Part of a small language model's weights: 88M tokens.
Each number is 128 + 24 x the weight over its row's rms, rounded and kept within 0 to 255. Layers, rows and columns count from 0. Numbers have three digits each. The size before them is the row's rms in percent of the matrix's.

# layer 7 attention key, 64x64, rms 0.197, rows 0-63, columns 0-63
101:109125160126194150116104132144103149123134146157101131140142129153083173139128107131116108136147142148098144141108117160109123156167122132087117125088133125093197165160127143150111131158138131
099:161131164122140130149110137094138120190092134097145171123114106130139112122143123135132085154164115134086083094145141075084138120098117159144122129129125095127150109138128126152162132101111097
084:165092143117138112162109138083165104146100139108145142130153135093131124124149179138117085133160108133106105167164122110123151136109096149112101127153101125138148132191152113169128136107109107
085:136124139150135126173119155072165116151114107107155180114117130112163117119124150127133120122141145125100089121140105094131162163095098145140109153149143101152127106175125109174147160107116092
098:118124124165114137123123103146114146084132116186134107136160137095124099157176123151108127115118128140134172194159152166150100133156120110135134128136122153099114151072143128123103106157156128
082:098161108146174123152134123158167138130143124137130137102125133119090154103082137125172171109129160159151133134073110150144113160120102135112143140143114145169104118117080116163120141117093156
101:122159139118133142164087152119160147112114107147162185097131110111139140107127149136153146156145147114148083071118087101138172137098158140139136153116118105154119111128109141141175159134110150
106:164096172143126138109148115138086108113130134095110063125146143119108121120179136134129103118101122120149167141122177156123134112147162110137110102147110097094115140117169166092114097140130111
253:130124152149143114151099136089147136170115123106149176117113091131146141122143133156120089144145129138099074105161115076110164150088110150139108159117135119153146102159123099165145129091116122
056:107127095170143119113164110149123149089142135174135129131099140113158126090114142112148148104092143075176121137102134179120121157111122112148113116161117147156083158129114113142140124132112175
090:152124128082145090107097127115117168124122162145148126153135129057078133133152159124103106134140103156159116104170117110125093131140121130136108154128119157133145131160121129128169136081098164
083:130138131107089116096113114140142122101136119129105125128136142131120146127156121149121068152088128133115126132094181072096097143134154158150137159120103147106153094163115134142123137066122174
098:133129092135142162157162101111165086128142086147142122109106156140112129132107147113180147149100131098166115136133149122094108137124157113100119127162155119087119152122116127166128122107179176
093:116128142173115143159171133097087102094073069140117118152146147119093136167140140149152178115110134134134109134126101154147170125104145153098111150103124141128102124144165108138121124127116151
093:132137135080107077104149108114097118131096112126171137141134117144169142131156119164124072091100156108168111115130122122110143087165132126131115133114178131140111143106164115136168107155126139
096:097160087145118120124139123162091159157164123147098157134122121158113133113113123113138164136087136161097143148074130148170092153137127112096157107116132130115124111112080116139079153149109128
102:117151083104090145104132134184109154119176145167123120134139164125138156125103153118119146111116125119161186132102141165142124123150157074109147134126103132170111127110120145098117124163149126
069:119130160121171140122122160131094131141134170140119122159161131091095146100150142161162097132169158144170149144135138132149111154118131162107113112143131137101184149159169122140110108178127131
084:130112121130148115115144114140140115086166127142135076116135141131121120140128129134114140121090146120134180169103171178135129107172160120087126101133134141130143172131179131132101114178132173
085:142108138139136102107138114130137092084141092098104085122140141129125105140129172147096117117112125107126184176119147184137147094174101135114108115153119125121136167135177165113120117130130144
091:134121109108129125076160116154105125111156122134123080128135158136101109141152133109133128162111104157170170155115161171132089085177152106131142114116137132101128141116159168095096120149144126
094:132131146134141132124138098126109104126129124122117062138124147141093102103149104150105116152127125123148179156128168165122111082144109145125111128146118093089151166080185151106110093128146140
080:113123089090113125145124112166165172104106123159136159117139135117093133093116164128129146124115148102156105116122089121183128114139077155132138136126153144124142169176140105150134136143124179
071:162123145140108125124169106127121097161123152105123077111142133130093101123131142119128084146153110119168158163142157159128134120172145096137130130129136122099161167151184165102112093121155128
052:124148099132119122153115098135143186116149108159163140131116112123122171125124157130127159094116168107123103103110123110149083107097152083115128154108103167173117097116095127117160139118148165
155:146115089083118143115179105134112114106158151141113080138123174134134128137137132097135122116099103115174170150119144161133116084144150109101136125130105139090121142114186151087119117149112117
090:164099128121103143108146151059105139188113114106112105132120120144147119160165094138110090157105112124133128091159161140131136140114143130072087106150142102132132111111107137103130101106115122
092:109144134109132131112171150143143135137135171148090156078120127176141120145128121152140123154112094073138133103084119109147135120099132137113138088131116125093156123122103124129200148155103153
080:114147116130138212165136128103125104144121109131089115148130150143103114141189120140136120128153140122085131120158123100119179154176167100163128143145164129136106141121134108134152131147140117
082:103102119120149132138142126114102095151069114113154142156098141145146146099140092112134076112099151092124128131135123135138174088175140141127151119162119124105153127112076148080150141113146129
092:121169118128095134178144121095126132119117093132110126127116100081137129141111159134190142088117159095185137142083146154113154180120113152136130106106122137152119112108115146122152137104118147
080:133120139134133148095123137159127159119123099121129156103127115145131126105119166128130118133162133139159125123144071164125068105151144100134141134139134115161122120098032131111116108117118176
085:117153183130139123148071146125135089135101125134130111134116114106124148103096077116175113121163128159133110132092113105096151124107100121137154120107125127159134129141092153145115197152137109
080:104160131167096109128160094149160124125127096149144146143127162139085112158143157121137098080113120155150114126167169134129115133118145135094110116115117145088097102097162134113116068152134128
096:133168122156101105140178133136150161122139130089103119151158177143076128127164159129128092093106089147122107109143130132121174152129172120112126110116142121130136135089143165117112096106155133
093:104144144131136151121053183096147155155085086136137130138110106144102139103082110121158101119122147103124142133099151119155132127133104125151140120156164125115169155167117135156140134147118150
128:114149114097125113107119123151108135099161107141146122095091116135187120186120157113111150137110073138142137126152136153111086101115138132100146096085119141125094145087144115097106117099109111
097:113122128113134158102134094137113125110123134129130083138125156124144118152143073133088145130139116141168133153091156145074089101125166136113141094110073122115110113095162137103094099119151154
072:118102135137114122135109172119153147145195131112102184109137109113095135122105193113138121118133169113103092106128087127155156130108127122146127129155183129139154135158113114145136139162119120
095:164150096115107098137171101155100083100106129130149096142100145135178122147158087104127122099147081099135157131113124150118114124170113136122125106119109136106095122116158140093161134116129169
102:125125099110129108095187073129138103107119146124130092127130157138121099128150088140146114181112122124148159146133126143064141125161106137122118128113109152080109126109144146103152118122172159
135:127103112109116101098133103137127135098109132122117118088148137154139131148114121132134169139074137109205149158114149168072091106125149100102143149150133149089143140086137148126108123128132137
097:119125120100119050136158130127121099144130164112126097128104111157150088157136088156140103132103120138139134128123108123096158121134084123108090159104124162089108104109150116129159149107170111
086:136146156113100120149110161127171141151166102131178125164158104114099140150107148102127122070090145116127156094157122126090101152134128150142119149121117182134127173123124110088142124134120121
088:117160122109168126166154138130117063152141163168076089111087138133140133116069142113163124133131159123147128108106135140129129121106126122132156136104172132140117093100137146157130140089141128
098:142137123123113154139114166129098121130158129153078162135136142095131137120128189136129153070153138114144107105142158150193116118119157142139151122145117176149140151109146120109092127147111088
098:173095108159136144130117136093174087133119128130109117071147112133150137152141101123151112138117103136091147164156111115076111122143097123143086144104182158120125118113122108154115126131142167
097:139083117142133105089146138153161130143102160115136110113114142160110100124155110134147136157129115176130149172152099135046136126115126105124088157118140138062139098121133124120127145117121127
083:138080112154136108137110162154138107110123140125137129140156117121132138174109094142092149134124100087083122118085109148086148118147113093102126122146123156156158118159147134156175154119085096
109:088113150105111129135094140078124087142094131111154115117112112103145119105126124120170093071139168159169120139138115111140177136117115140148144156135179104104113134150114143144127162154148132
093:096129137115117111146116156086178137166069140132148116143122156131091116094148125146155112132112167145116105112082106102166148143103094129163125141118178118138129141144118148156137137170147143
100:153146109145160094141111125137099093138128127144155128104108078153155140120087134153135171120157144094101138149145125136194128097139098101132146153184123140152129128134118128124143123181114100
103:159096147138131145111156126122136154109135122120084112104176186111088119160169129152061143132084107140149126137125140129093090129107171137113139120123109132121135144098152138131111109091149137
077:144185081132096142152129104150084076103106139114116109168114136121131123133174119085134150098116093117150137139139149118130121148137161115117104148116129177146100129118161142110101113092143153
126:125103157143134129105150116139142158104127095123141116068125143120140111163121103127115151130142150151159120123082158160070090118129142136117186114139082105105141143127152145138129087130109172
140:148122122157122091148130132130147117120103139112133156123129082184128131110123143139160132154122113115064123119168098096105149135129094138171068167136155142126123115136082113162136157118125105
098:130173073081121115153156100140150103162121166091157129151125104167137156123111090119166124098127099114100138128132122107124163131137132141159087145089138133137127096124126139129166130113167110
094:148143097132152160147126115129142056116094179118130075115131131154125143150131067137138101167107118127111150148135110114075129126134115116115104129128137146123100097155137138158129103110168149
091:171135111138105115114130139162121107131111128107142157094113099171165145085090195107159125146109129121107107122123124111087115083111111133151134123091130115136157128081108116144088103106132135
111:104086145140122133113117147139082150132152120143168122091109083178171121146115122144137155163111105173186108154165101129160132124119092145143106132140106136098118121135114119130101131142143093
091:147086114137104208089110142133137153125126118114112139129156158115107137100151102131144107143161151136164103138126106104103162135137133167160143116136122158138165133180133156140088135152138150
104:166164134154148175141140106152099194162118100179125134145098106110117142140116098081140166121140122183111137115116150122132112128139100154139133105081130102131140138132119137134106130131137165
107:132143131095113053114165081123133132132102127096136121158113114153149115131139114134132112134095112142113139117109129119095169124128099142108100136105102082099106102110115110118195121092140161
085:113131118124119121137132109173162169148118153130160109094113128155095135162092090110160137123114093185121145136121110148080157157082124127135072167117132144119110111127094139136133155118122122